{"num_hidden_layers": 9, "hidden_size": 768, "num_attention_heads": 12, "num_key_value_heads": 6, "head_dim": 64, "intermediate_size": 3072, "vocab_size": 8192, "hidden_act": "squared_relu", "norm": "rmsnorm", "norm_place": "pre", "norm_eps": 1e-05, "positions": "rope", "rope_theta": 181000.0, "rope_fraction": 0.75, "qk_norm": true, "attn_scale": 0.125, "bias": "none", "tie_word_embeddings": true, "parallel_block": false, "extras": ["local attention windows", "hashed n-gram embeddings", "a smear gate"], "init": "uniform", "init_std_qkv": 0.0244, "init_std_o": 0.0244, "init_std_up": 0.0244, "init_std_down": 0.0, "optimizer": "muon", "learning_rate": 0.00141, "lr_mult_down": 1.5, "beta1": 0.93, "lr_head": 0.00316, "max_grad_norm": 1.0, "warmup_steps": 0, "schedule": "wsd", "decay_fraction": 0.824, "decay_shape": "linear", "final_lr_fraction": 0.0, "batch_tokens": [32768, 65536, 131072], "max_seq_len": 2048, "doc_mask": true, "train_tokens": 520600000, "max_steps": 7294, "dataset": "wikipedia_en"}
Each number is 500 + 25 x the weight over the matrix's rms, rounded and kept within 0 to 999. Layers, rows and columns count from 0. Numbers have three digits each.

# up: layer 2 MLP up, 3072x768, rms 0.0579, rows 263-391, columns 96-143
# down: layer 2 MLP down (transposed), 3072x768, rms 0.0875, rows 263-390, columns 96-143
up263:440503471504479503495519493511498489501528498517487524477466501525499506486475496493491482511526502489499514516488482497499490481503495478454524
down263:506495483498536509514539525506491461494509526493510502500491510495521491485486508507493493529522549506524510506492496478536503490495489488513463
up264:463534495505516511508475520542520481470538524545472544501518477493514489500507502510488529504512548513489488511480528491523543529479481497494479
down264:521507486507520488507503465464519526487514505521505466520514493484498490490476505486481515484480484482511472485486507462459482500516495510489518
up265:541510513491444472457519530549496505484514473553551483498502499463474458486507518494476558512504474500486477511470510481484486465490504558508471
down265:526497504490511478529552532435486520472504570528527519529517500502521486536500457493442474463506454495502488482488503479506457497466479493508500
up266:495508492484528503504464512505481519513524523520468475533482491569531531533477519494514488498519470507521514536541536460543514468528523500497494
down266:516508458493433533518451529532521480470532542451556508482491543546502502526492470505535473492464500558492498556518533504551505487492529524495532
up267:492527570517531478527494512523505519485476556522499457532494498515508539436544453474508491504498488529462511571486499515475472484477524542501471
down267:455453492533514499477470514538491491504478515489473495533575511463503460494490484492498473497519511492481536497488559515497511481532541501481514
up268:523478494501478501498509546555482514512525492512503502474507486530494545484530512454510511438512489486483478508493508484491493525490472489468486
down268:452481510482489505505497486518490521491528530468503503508456488521503503510521528516516450490473550499478459537473493528482506502518523484481500
up269:499504523507473517480566503516473505496519521501519533453563533501471525478511492540510513506546493501482521546476459511500515450474454480486510
down269:435499510470481509530506489517535512500504506533598497500481512486528493503500492557457464547489502498538563494480504470514477492493534512498485
up270:526521509481499534511540486505494494508484492505484526488518521488485518499510493487519513496512517436492536490506500517498517497501497468504512
down270:452532500508474496520525507508493484517508494465497492512488486499492504521519519471507482486510517466486495488510482489498511479493500527490498
up271:485555498492458499469526456471517488437533517517513549520502445500515461460488495492472519477445515493561508512512512464482495498528490469489504
down271:525489470489497483522492523481482501506547496495522497531536496478517521489510453512516478522459516487462482542466517515525474502528531470494480
up272:472546557494487490519502489472526497470506513441474538542476505492527505459467492470471550544500455477496592518508526522481531480477496530535471
down272:470535515501514510564439478494450582500388499458497549479522451473504522518500530517473518525512472514551519510497504509514491519541520470444468
up273:515499495544505485502467486495519493470518507514514453453503499507498561514499496481462512536528508499496471477533507523541478443517523507477485
down273:546447457517486511538563484500488460532531410532494523498540494502525492457497484492504520540501455506493516504470497437525472548505528496534536
up274:521525502494458469479500489504491492488529481491467514484512464524472536500458510532464517531509510510473486480435468555493532499467489517458513
down274:474475504501493487537541569469498478510505510539454546455494468518491489507509534486476480481488506507483496532513462478484507533516513468560508
up275:483427521507489494475528517457484527554456503530505511460544472521500456568443506519547522490514480473497507519511508484478518478484500496481499
down275:500527509525509526528501487562512511506497507447491490505485542521482451473479450474489495494514445509479472511560489468502524472489438483472525
up276:503503531477455512484524497488497512527458506523524501524526521511448509400509519577518516594526524434522504545492484558489551441464535517489538
down276:495489491440487525516484496474502502496477506494579463431470511528522515487461465526508487501463512493521526519513482506444500525532519506517516
up277:467512524483500457522502496487437496536475503497528524508550510522493512543469511478505540457481500500469459497494532480521524467536491472471518
down277:500495461530496519505487508501506467519486500506476543542479496553498505485504458431495425499470489525491534494544495524478502541487513509506499
up278:528493467506487489489524474479508503508471499544527515519484482505476462525499507508538457482484482512524521458501506510514503506467593527463495
down278:491498489484502524492531506484539506484448472514500503501477514515466507542483482476463453489471428479475524508495486486520504535485485430493502
up279:514548506490537484508511511493492492525500494491509525509468510492500544478508524496497486497492505504502471509519483522484519500484517491517510
down279:498500531470498521515538474519492503507481488535470505520496517466492500480509491486507507507469485504478514485517504456480484495513487537507498
up280:487459526475495502519490526496498522475481489466481475490482476523522520509510552473538541494471485547531519470502499451535533515492501499506510
down280:473481498503508503504517489491512489488447473479479442511521499482492482454478495499479497521495495486474501516464518476489549503511527507487508
up281:543494493493440462517493522507533480483594487537506518513473522478497516504499490483517511505536504523503485552487507518489463546524490490459461
down281:548505462545513540516497546521504485448520529494460492514487488508483487500522489552527493509491537509513516496550488508505481499484510513458477
up282:502477497538515506499508489455528545457492497493508513538508503517516480510512484543480505486474499511485502526478507497487508479462509532509498
down282:484497550492491555502507501516506487477521534498504474455493477484502482485500483489451454504452515478514530480467485494479491468508496526539461
up283:527513439479500507500519489520546492498502510539463517485465495459516450460520473464480509546513505520481460492551533515519562538441463535486467
down283:480482532496533480544489472499472519517513488478498541479492473459467516462476510525479467478502473492492473520544471517493534488495520512492490
up284:485487494492500517492519481522510523494511552450520514487480523483515511503522471545503523483532482513538498504493515506498511472502486479488497
down284:490515488450512489516505468489482493527466501530475510495479506521529512479437510474522506495516522469504469500540536480471436485474501504530516
up285:481513517508500496547453552503518498515476524525475498493461527489485488486488511498503496491462496505509496479515470510501458501522521490493462
down285:492485532473502481489555507491468457495466488483539544466537536572529454481501503545526479506494480459520514503493535492479474433454453468507514
up286:514516527525503509471494510506518485448473544515453500508475522512485524476543501494499547509473523499475453499503490489462476557480524474466495
down286:506494511476514497521519463482486506550497504494531486521528486511485468508469494511502511489502502504535509500512508502512488527481512479474511
up287:501495515499487477467496536506511489464522489510496459500489506517481526491550477527528498497536476471472535548490462501511513515536496510508507
down287:504533514500497496518541502545509519533459462544480555460530541478474496513547465509503510462481485491464474531560530453512499499571506462560458
up288:483521468530525514512464495484560491484527497477513452516509487498529483518436495485499541496472452435499520506550430460484530527484517444441440
down288:436520464517489521506532522522476495485420504448492470543523531486470507505557427469451446437466457488507500507510552499537479515558499514500501
up289:571491477474446504520462531495530538486491479466492468489489455455540487468541511510470524523511438470506464455474483525514529477439491538519513
down289:481533523501486465533474499509461548444476504474496483504483508500499504548504498501495491489491507516482538492498483495463446519564473484537508
up290:503482531517454476497468516488502489458496431496433510530470461499497506529452511514543544502480491506478501505499477524512476511488509525515513
down290:480429528450513511488520486531487455484542501478505477556468490529528462468455499533499466474484485569510525515519496519520519499448500539505491
up291:510530530484506472538492507525497493495457479519505460472482494486505529479477482540463509513489542534522458504453537467488473506539523547509544
down291:480486485508515510496491558492467507537538480494545483467508460511497512452470531513472464551467507471516515536489531485460465529561494510496456
up292:494481494486505495482507505486478496502485506512485510497500495491484498481508505509486498527506504494503487521498497505493525496478499507498504
down292:512517486492509483503502485496467495508525497492505494500491496510470500489499495498493489528486518509501504506506482487474502505501509498506513
up293:518493479463468515465471500502503496489503528531481514521501493516494490523492501537462522519465470489529525496481531489516523509517514536533477
down293:541508469523472487516513501506474515487511499515460470430480451481506469545471465478477515496487506520530515529524553496501471493536528531473465
up294:498528533495478526509495504505496512517555480458512521503489487511483508486478535487509506529488493517516486529510539519520530467528480454486547
down294:515480505497499532442530499472491492519505493474483486469536492521468475519443508458473547493443525479464535497527510493458493502534528449547543
up295:524447479533528482491508490514513531464507455482472526508519526515528505543499483511496509491515484512512493533495478506473479552503491511499493
down295:550509466576521525505499520518486502502480516497514473497488518527501532474522478530457478496518482502543491547500525507512477479499500538507464
up296:488510517554512450523508440569498502479488517483485511495540473437495451450502480468500523522461491503487536453527485478499463459484489512514456
down296:527502499448523522532538579498477531482476511492500524555505559521467538460489504529459487537531520452465482480536477485454500452474460503485443
up297:514487521534472502515531485500501484528535480546480481509540486504509518470489483540501493507503520479506474490492538527502471528499495518522522
down297:511524473480515491501486511474458485495466470528474492491475499437443483492540485459477476523516475526485503534503488482503471484479500520512492
up298:518524554507501463493519478516485514491507504477535490495451452478488529547506480504490516530483495541502489566466514500495521504500490506468468
down298:476519460543508471497443518438489509494463516485508568524534471522475455528512470548506484472519565473530495483517531489459493495485554464481486
up299:515512486495505528499521475485512517525532507514512513497488508520510502501512482496511523513518501476513481491480490465533495511505513496473483
down299:494505524501481488509511555508495492515511474517526509503499513509475504501527500481509481507526532513518496493481463524517501515524501498542491
up300:458516534506495533545460504536461517499505521488464465500492473469480523479507497538511519479516493505480466477500517501471513500473515504504499
down300:470505473477509469500523502493494513554518478527542505509518530482550480491479480464495490509497492494516533525500526455487508522522519484522519
up301:495539534521468518475458456546478457503527493503496471552560482501531544490466529495537451537530551474500461501533474460534478531502545497495527
down301:466501499486517531547490490529486513489496477495505500451491509472479524517525475497493526490498466518475486510493520497485518473481494532506509
up302:501510484493483489494495526513541524527511552552542477526419487513476530485537506489514508502513427528507496509558511531502488487507471499506481
down302:496509512524463485477512469552512471536535531516461546482527553494505530519516438544531503507507480465450502476515496525493514503465457504540488
up303:458460464450520499553496510508524490485524476491477518488498543526491520488496463501514479522530458503498472508472478506496491515509513492445475
down303:493473484557495495522486496482492467487467527490486509463508514517517499552536534471514512506534491465499516502519480458487514472522489503539531
up304:487504484478515499503482512460520482489506519507506523535517496499517495515514504485507509512477509506498471504529497515500489505494532496519488
down304:535513510492507493510508468498521514486502440473514487486495514495514519472505498487498487509486487529478522519491517466472498509512448491468522
up305:475504539507495481506544495519509467477485505519534506489518518512513495522462540491493511514527471464500527480500515526470516495464517526547491
down305:466501475459476513511511468523464512500479521463480505486458485512477521505492506505488497505510501526475507468506483471471490524510506499539480
up306:527491468473499523479499471503490531528533490500528528496520520474491501464474509515507516520490516520515498484483494538497514515487504465525453
down306:502496489538476469485434502515504511512480533485516565494506508470485506522509506484498494495503502478513525533522528506518509556479518500518512
up307:511532486490516508517506531485506486502492485496508505511517530522484491498515505533488525499496527535492494490497507503488462487479495528509501
down307:514510499552499509499501523479500503522520437499491464507496466528480490519514494495498499514495485481486494521460533522481492523473496481509484
up308:487498500507481506515466494495497559510515579499448490470488492532492524518474541477531504503488554487495545504446480511479503514489543517499437
down308:496498539513512509502434497469523507485467528487560466448526533512501487510493551496493531483504546517515441519527511502503448507478528520531450
up309:526492518569455488484533492497540479469516504463506489476505535530488498508500505514487531494475508514487484515505478494514534523506506468506489
down309:486471484458501530470527481452499513462474513511490536502454524512485463501505487507494521518547522508492527510526520511492505500510542531485489
up310:486490509495521483523496482494467516511501474512480495508520501528482511509506510515509517465504489486496513505511475512502519493493501480509553
down310:503526470538499486469497520498473499540525534486471508499497530506501474529492471498489531516525490491477486529522488497515509509486480485494556
up311:477453525521514457538514439467513470564502530504461502506501493561530506539505531475486515488555475498506519511558526524541496488492507462538494
down311:490566476524541556514538439502495428496483453496497540426512525533539466518508501465500442481490477469492575462462518494513472505537451483491516
up312:487487541488462532522459464511485500511501546469512440509502517517494480432517473512494502516514488519524483499451492495518522519499533462529479
down312:475458491551482515511525485536520502492478444501523488539502503527502479503527530499471466470485516503516517472521531457473507498510532480492542
up313:459517537496556466493486546492484496471510499520481517529501525472489557512526462510529525521510573512519488495502470537515487519499541517497432
down313:511494468475513470529486524512434476494502528527513517493517520537511524443525521459508494512509508498469477509513513491526497502503476520521514
up314:518539548525545528496443521493524504522465489511505505481484507481468512446491495499515494520550475480510450499467508501555515512511500464491526
down314:510538533500578535505484505498485556551504499521449551509496505482556511502459489470426474471527451517492478516484475506553517491490528504478484
up315:504502502479521515485539533464467471450529495487510457466468479512509546518504501527478533515500488457469524531502521476513479496487476479508513
down315:477483489529506521462528499487514492492502484534487498542480466547483508475485537500529481538499550534461460510554489496490502517504496519488502
up316:492495520494502489514498494507511494506511508510510486503506501479522516497492517492492506482513508506517488498497501515521505514509504486494489
down316:533505490496500508478511509510501516533503505520512513502540523501521480473499509498511486494483472518509477531496501495507527537520503511475495
up317:509524518494501500490515490526525498482508487551481478475516460469522492495510502465498516497490513523510540453492498511482536516491526501509451
down317:511504460486462526498488498514509541469513490504509496496515476497520519496500518465498516512500541494507537528511520517488495461494501479477507
up318:505533505469535497556534466539472476453533479516482498527494502475524450505497557472507479508492501515458533505506498510494490504519483450508486
down318:497524448514519496476471480494500506496497480504507503460502470520493503560496501512498490492466482491522452487462488504491487493560501508483509
up319:524507512509520488502481506544483482515497479475493520508456462507559500497491523495512546493545495497499502477467489453473489517490501472501517
down319:502486486505493484526530487479500509504496513482494551499552487515532543517537489500456519475462533479547514519499482467528513499508492519499472
up320:531439470496500495494519486492499458508515505490505437486527509494497557502496462525463491519507537480496473524540442528508505449495462524499471
down320:502537442451537472495554503550448528525511445480453527498462496507515478508613535533524451447435448472481532514553474449515518490476466507471483
up321:504481505492471495568524483483489512494506514490555491475491467463485488473530478477512471505513514524475513528504493548485479477492516550503511
down321:482521492496519503523520504498510510488501463547501522493481480516494501510527506522539512489505510532506515525468500524505503473527506501506466
up322:517502490512500460529505553519457471483514521486483516530503468492513464481481527453522469488495479536488513458531503514480541527520476485474510
down322:461484464487526446523440481496507518521495511500450476495519520515539475490452504489488462509517474474461555473504493513502489493567487463431513
up323:507467490480514473465463456523490554489527497501510493548538483494476513525467546524443502523551465510502482508495469508480524489506509523425519
down323:424443548471470515481483516544503522509523482515520538527510472491451506516512533521470490511496497504460489540504531473472438472551487473514512
up324:479436527503514523478508526498523500496494505491487501490443496470485491495511498520543517495481487494497540455469505508461480497525478496454488
down324:493551485505510499478481521474515474500462526528518493513527487470491493480504490483491517495501497510534491516488509514503511462544529526534494
up325:498468496495491493513502498511471511481426467467486532506487522480509540486529466515524504519512511495531519493502530518490511510441495494506482
down325:509494493481505474494514516456525506490482514451465484538490563510484505480485478519508495524489543505499473514515540553521517515486464480502493
up326:472494507520434495506519461523529518476497568517450489463519503497499514452525496509441497490523469460451499523487448488475494516500462522506515
down326:484526483465502451456466455502517512516535549514486478516510481474520491461559513524518484517488517501545500491535526507505501534496493486478473
up327:454514534515461493546518516508542529438461486474513508514524464481507514521460512508465526517519490536481469486472513516513514467510464518518475
down327:491497509467452507533507511502499534515494526483520504509506514487501489503519526484510534479464492492504509489498516462494476504512457458521513
up328:566504503492500513478511502515560472524500522473515503520498518510524498501500539487490506502526516513513499498564474530445485517490521504505502
down328:464519503491468507472492489529506510497562498526521481514497499526520493513436505488523493509462518517490539500530490468469468499454456492537494
up329:474506450484531514519454484506538539493525453479520517495478487471493507486492489482500454511551528518519494502494499538496509484494476542498427
down329:493522467507504459511521497542479478500493464523495479497485492509491531486486525505506500504527507573425543471440483493460518477540542522507506
up330:482466534525466529478538536499491493492504506512517532516478508541491488518506549496493510501483488497526497477596530468473540537507516509442482
down330:534445508497477529511563524499492458490495512553497508541489532500529506479503468465528543509464517495513500529506484459471507481473553504518494
up331:518499465520461557513478499517558525467548507547496477466521490453510537482442489508561476511495462530496527528490454494493453430506508486522520
down331:514504514485498523494541535542475460501518499493490472517496485486490529491470504494564507483463537468521504466542480504484496519484506406486500
up332:463481507468517515511517505480515498496494499500520514485519497514490519570499495493488441577513506523493537519528503489491513450539512539538491
down332:481520522484487510503515418519435467488496526484503477490451459466558491537459494526451510502542478479470485483504509544506532472463490490511506
up333:506515481472513534541569497498536550493485483481485471479487513451559495456429510511513515533556463476490494540507509518547500480480493472491502
down333:513474477462487421480489498473493520505514480501492515512535481510504537517521505476526461471544544496480513500527501515475475524471495518474519
up334:479453454474480509491500525552496585506534482498508531486578515532467506431513526480517467606516471476542494536512528489515536535525496539557450
down334:516491426588518482451486462529445494488484470523464541468510510526465516502523481436480495495489484532521501529514459451504545513504520502495519
up335:526483448508468445503541501484487452460500448502490491495521491507520570493515468517461520502489458480521453516497501464511517486475535525494465
down335:512503505523484459516475531502497484522546499558525511479450468463526526479518535476509479498486508533500482478510499475513472506498536475561538
up336:479498490443519484504492467480503522471497495474452495540526527515503451488486483500491520495480512497487481479492472548487524477510533518497486
down336:522498501471490506494518537471477441520449520481482462477448513501529479505456529495475505516483497499490531484464455499537509522506485491548516
up337:508485547571492480509518511458502483509451500477530503510483501473545475529520507528483515506500536454487520526460544523506516569497510530544549
down337:508487499495499550553516524476491531510470503507534510462434491520467498483483485476483495487496466479541513480482527468509455481472518551479503
up338:503499500503500499497493501499497500485496498503499497496507497501502492502492494505506504502495498498496504504504505498494500494495496499508495
down338:491502503508498500504504493500501496494501494500499501500494500495505497495507502506500489490496499502498495502499497500503501502498502496508500
up339:489418481545503506516455480484478518468494538525494478552483507468496519489494522496491459534482543468491488501530496515472472428505523473466487
down339:480514491485519519477495516505459508508514546491472525494517549519541528469449507512504508528447469492461535499537506516448496554486489475499471
up340:503503547512475494497504494514515484473512505506500495483493534496478491509462515515514489504497480483511459487509534511488530539485514535507489
down340:518494501489479479494500492513500516493473506498515469486489499513506543513471509531494514509491518545491525491494491488523487458504465522524489
up341:501495495528552518490494512507480473478458486513494450531497495519495497470520511494518514486510516485486530516475476493486482461507468504509491
down341:469483512483526528500530497511491471504502509511491546503503486525526475471516522542536525473498480500543466530490504522485490507477473498544441
up342:510483519530502526503501485494521526463497494486481524528501504536467521511526528511513512481470512486512488521498515487501492510484510503558467
down342:484551450449488495508504502498515482470483502501508499479510503493489491502483454518499484529513487504487554518514505518516471532510486485526476
up343:529488468499481496512534484533501528456536533520500500475505535491496473477515500472489534531496535512469465506487432504507523457499446502479509
down343:534504434501530487483528513495504495510476502479470516516485517505478489507512526506497494512520532493484500498504499495522476493516508487499476
up344:482498500484475484519518492503504540522505501494471527494536517435513478483513503519506455451514555485500508484508463457513485523482499473493469
down344:481506533486546542547558511481500483501466483470493494525505511515511518546512462515465467490490515499481500507510485442492512527471451481515500
up345:483494516487470476476529498520493474535500532537501517470522507499474490504494547484480554546481497441492471495504530543517496495527484542505520
down345:498474508478506530461530524502474514503500501503509542471529524489472483505512492469486514541510518484489476519477492463507479528419552477603528
up346:521500511515479507536499517505504498480494460493499536514522493508509497503506501472494523471525527499485512508544471517499503508510512516484492
down346:505503520492516514469498511503450523510514509527489507525485480516486481505484483490490501510498493495495499519472483508494477527500501492501507
up347:542544535506460480462480496476514546460476516492463489516507465502493509509490551502507537496528503523503511472474508506506519511512528480465507
down347:494537503521486497520486493528485464470498506534517481503517475492494461498446484472497481490511461509474519499514496467489541535486505480448499
up348:485468528462483504482508554471512510563496528486491515519502514460519463525563508479541527508524522537499472518498501514492520450502535517452419
down348:511511511546537499544527546446514540494494492522467501550510490551511479451503505517512509506482442510537473530516480495492495558509412507486461
up349:480468494493465461488463522526525515496484552501506528526460493518480484512514517474505523476512504522463496523500490487512519504472493502512511
down349:503516490499487478512477489510541488522486515506508493524483520465491492507520533474499531509528490495489500481474508505513510515525488513508530
up350:522484466552508512509553487474532506515518531480503539526535491488461464462459554480531524479539451525445503478536524521561539500491462524485443
down350:525513500510456498425546461516503500493460473501519545463499491488493468502490534452552445497477516508541524500506504460534468519454503489539486
up351:535469564473494488460503489509489509521547469492511538495490510475470535498499507506502530516540495488493488468475491519508516476492492436467517
down351:518496503506509516472531551496491546493514532526483435520488531536530512511532522500508456487506483519545496463513541486489505473528471533480469
up352:445503551477487480512473496485512501549482495466492500548508485527503505482512515493532531530510502465529463455545494491526544487483514515497472
down352:501530532500506509527460462484498515515470532478460506475502513513471458517443502475516466556463455505538455511498517478449505538438504477450513
up353:516494535471500513491504510506538493483506492514469470507485504513527526525507524532497535478514490473528444503495468469515491467488510482502497
down353:534464491484510484479495523481476510491449470474494491527525533531482473518459482519484507496482500484483525511511489506494460498529552499519496
up354:502523502514547483497527508520494506550476515470516510548514511515493501460500510525503509452494546500505488512520522556540520512550513531490508
down354:489527492469508488466543537516518478519518514510510475480474480575535508525475532511520510531445520526490502512534541533509533494495502507521485
up355:492488506497523487504487504511508544516533502469513505485557474491540514514493454494519535505517479506511456508492463485516512501519518505478520
down355:493519506483519456507522489484527495502469493506485503477463513507487530480499513470490490538474485498474490543428493529486500489513483479443521
up356:492495508497513499520461504518525529478483492491508458561448501483490459552510510513538533501490487477507495480480507489474507490528532517550500
down356:484506500459543466485559511481477491523510511484483550536519501489479512531501536520498509530479485517490517514524467538488509444448475515474506
up357:521510481528517464527506488475514485485505508475502468517469454482545539497529496516453494458512515508499493521549532472544514449521466480530492
down357:534456483519476490466516504537511477522467521466513487470511519474507502481504511530543499519481499496475534483485542480481467497534505454508477
up358:525509514518476430496518500496468501505487510507551518522459455536492494530504516496497535521513468513524519500487518502498476566514510526490511
down358:491570476526490486513520484496469540515483448496554464459518455497484509526514445519544462519482484496531516439515521471507469534503473500448501
up359:493499452462494494534496492472484502482500522511494477483479488507524481473516520496492505507483448496514527539525527444499514483496523517475504
down359:474510522501502537516531508487488482527497517461513500495454513503519530541525531482519444474487517525470553499497472503494506494476475521508490
up360:494490539478489454539485472496496481531523527452479501539531476502499523498470508515464515480545498495515522466499482581456512509520472498495469
down360:493530550489512489435486486475481505502513503481510545483491499495492480534517524496450485521509487499510517536513528457458485490506506503466541
up361:483503526467441509495513538517498481504481498496520510485509485557487502467522514496493492527547517476499474527508517523512478505519517511507474
down361:476503506476527499534518504500561511515526488535507495496491513562450508490493518522453478494519509534513489498504474471526526522492497516497496
up362:515537528479528485538486473495479512503517521501466421528510496492480515510491519489516493518460519499510483491511494486472493496493496497486492
down362:504492493488501504527507509505483505488474528502516492494512535516497514479501482516497504513488509476484493474477515499490496482467476474505491
up363:467493477484512481512533472471494517542490510488521481482509524510478475528520487533458533449473509498525498499502513510488510503476513503456499
down363:469502488495520509492521468484536529518484476501531507495479536483507468532478492490454475467477513490529538509497517486474525517475551509505533
up364:490510530509504472506483515470488473519484470497487529518521484527526506479488499538513511505489502499518457496539527526492508480450496503489522
down364:511503526531508542539545495475541526528460512490499495480492538514525534532516481488524481543496517555503495511495519514485509462483498564497501
up365:490454543520512484476503462512531484446522568499487484512476472450462516451479472483520518495499502524481476504497544511505507506472513502494532
down365:481507505486523512490472466511516473478481509496493543494546495481490502494497505488482502495520486466467480502546466506550531492506545493524502
up366:505487516493430447496501509464461527528482495436472490458502498522481511468518505512519501499530512479490566502507535520510507520417511479534489
down366:461473497516486477484525533516539537431495471513521524465473535506490519486523497528477492509498513485487482506486530495483507532477482478495508
up367:510459549511490513516500501504526462506481514526514491509497493475517527475494535498516489504531483483471502514491501517462489521476552465468513
down367:507465505530501520540488517507511505483534472466499466484494498485496497501529477517512490492495533469539515505536480498547496503524512457512477
up368:515507461461498477507505510459505475522505491482485511481479510458490501513486530486524529464498479501503512499525469533474507499450461502528482
down368:503482478507509471480443550535497516451494476525522554482493499439510500516482517493498488468485509527491493497512460500478437470488497475537532
up369:441514545495494528480499485493499544494531493506524512509557506519477555529469449489477537489527523477483525470492499435500524502523472492507498
down369:506487490507481495534499439555503496427431482504519490511487496502466489515471496517537439503508508465497486536472484502524471513483484469523482
up370:509505503496512502483468516455555518499486517489491478445509497506506447527506449463510441532492509485524517511490475471493517493516478446529519
down370:480503502509488462521481463501493479490503519475493504520518500457521510482450528467490479509484468492483470493498483529524485458501484530504496
up371:528477480490497478526463494476487516474491508503528475468471520472477504515524520456514511488508468507531485494506498498484512469546500496485522
down371:525464478477484509501503496505503527469505486505516475530490506492506485525483507495529519517470512527530426485530497489465505465513529529503489
up372:534503469499507502493504502488516485545521502501475490465455470500518522513488510502532500531466516498505487486531490478504489502502464542479498
down372:525498502503507554538508495523495521484493520505529499513471500492490454490466501521503495499492506508497496478462527511511470502517515474489492
up373:550494522508528476477501550497506515485509511488490505510525528481512480497500479484485547476552505511490477516480456516525501494486497495508503
down373:507503519502486508477495492528512452489499482517472501518572491492466537498507483478487536553511508561462517521540520516463525480541488497529501
up374:506499522477514474500482501475491510501482472493482505493496510480508499511501498496511507492499496499510508486504503469503505492484501520486478
down374:492509518498516499502520505518492505499492502479482501519531507509512498508482492510495491479486502505505501495507516469511481512486517514484515
up375:490517499505505464563477509484511466503528492532517513537468498492483505481475498507469525490485506461520532503498488474528543482525500499486468
down375:484470467492458481564463444508472498513528447490531541465508498528426460496479510489519525441403556495563526475504524453539501468489467496495576
up376:489469510493481526507456487463527504475524471485541492481457504506559449480502516508507503524477498524533464458494473512529503504482488504552498
down376:530504483487542506474466503474492485513512483489487562520481504461532499487512474468516476519512453530492495557505471543471506489534489590490500
up377:523484527505508512534503474485474505499482473480508545501520503466502503496479507464484496504521525498489478491490482552519469502485501459513488
down377:501519508523514491473492496522507503495490464478501522488493520489490491500483473490492473497518477488484500497501496465527490513524483498510506
up378:503457539498486487517504495466483506502529495572500481515531533496499454487500508496513481510559481492488436492517531492536482505469529487484480
down378:530490438457520487462547519480472531490514539508498515529532531467474476528471513521509486486543488519530466514497505475525447541524525468504515
up379:530510476502498533499486497476520557476497494529484508514502509518545470529523434515537521477497475515507460469473493485561511501468529527492495
down379:502508459507489532491496514498508488526507494531496487491507444530497505465475467526491505492449538522495543477530515503502518504489536493447500
up380:497457476479474508481470516477543540486576549454483522496471519515481481514510459466469543537483499513496454504523508504518508522513474520471519
down380:553528498519511560486499465494460464491526505466528516483461476499498502564510501500487447487494511485492525472530517512481521502480529480515523
up381:487526538488513512478496514494509526482457509516499564500541528515451481467518572455511511523535478508457511498487526538472467505469506467483465
down381:511487543489464494471506497449501497511516495512517533550441540499514492486454506553507477468506511458494530428523482533542471491473497477529486
up382:467479495529430513419472519490446499508503511480466520446482446465472479496515492535531500495516462497511528508548477505471486482486525475515465
down382:504504510491517470432506502474516473527530484510489471500477526525480489508486504486500508523478519489466466541465458476516500551503514489484537
up383:526496509470520504431525517501465519508503495513509519495500446486481512501519543511464509482479525521542488485520470496547488483544531484524512
down383:504478512482498564518495506507506507508477534518501525528484495449527469523514525500498487498492508448493483442494483473520523486467517498495426
up384:483491516516484460499523480466490494491499516501479520517529539520491484499516489494494501497471524488455469509476507501538540523456492529435519
down384:502531528496446483496461490513506490572520509509522538527510498502469499511482538530513452473471468492478453539502497495495521477515511526472518
up385:511475475489481505525467502489513504480504479548481532493477511515497499561458492523512498524491495503517505501541514532482497504478540505489497
down385:481523554503528516515525515464476487487535481486557519530498496493507533493457466500525476532501484476473474484482484480530522518533517470502490
up386:537523516520512476457496485498488501494495512535491502471552464491485512480486493485498528503481486508489506524481511507462472515523504519513488
down386:505502529518464499481464489475481476470551518514493492504456480469517486504509479531496479491531499522474505504448489487494529484499536546514425
up387:460488509480473513486532506502501512467533486492490508471520513510495524482471522534507546497461503514508473516477482503485478493498493537504513
down387:505530473468507517509528463489496499505482526512531490555485486484491477520490500503510541454479523505489509485503494479536521486460509458505483
up388:504505492487457475491513470524513476518525504549452452501540442482466513512518489491503451516459503483521472442512476557506488460500469493509507
down388:479513491538431536515455503543514507537464488493528466523465477526525472512520507505530479492519485519504482509533526491483490512477434561494529
up389:489475495509457484538518441504561505517494537467492503509536490480542516484491506489530529499506537516462446521462493507509471471503533523509529
down389:482506493482473519492485479451487540531498476492480506516478505503462447522502497484495480462508514500503492529522461488468460510521481499537475
up390:520524500478475516500463507495508449502524502496496492513472512513497471509486497479487474528496500514454490512478501520488507488529509503438505
down390:519504530502476464506511490525494507499472500498506492515453466528480516479519502486493492529505475505544504480506503494495505495539527489530486
up391:493532551474540471509492494508509487521528491534506503536508487490539481514462514498504482516510511499492480498476526522514496481493492489543491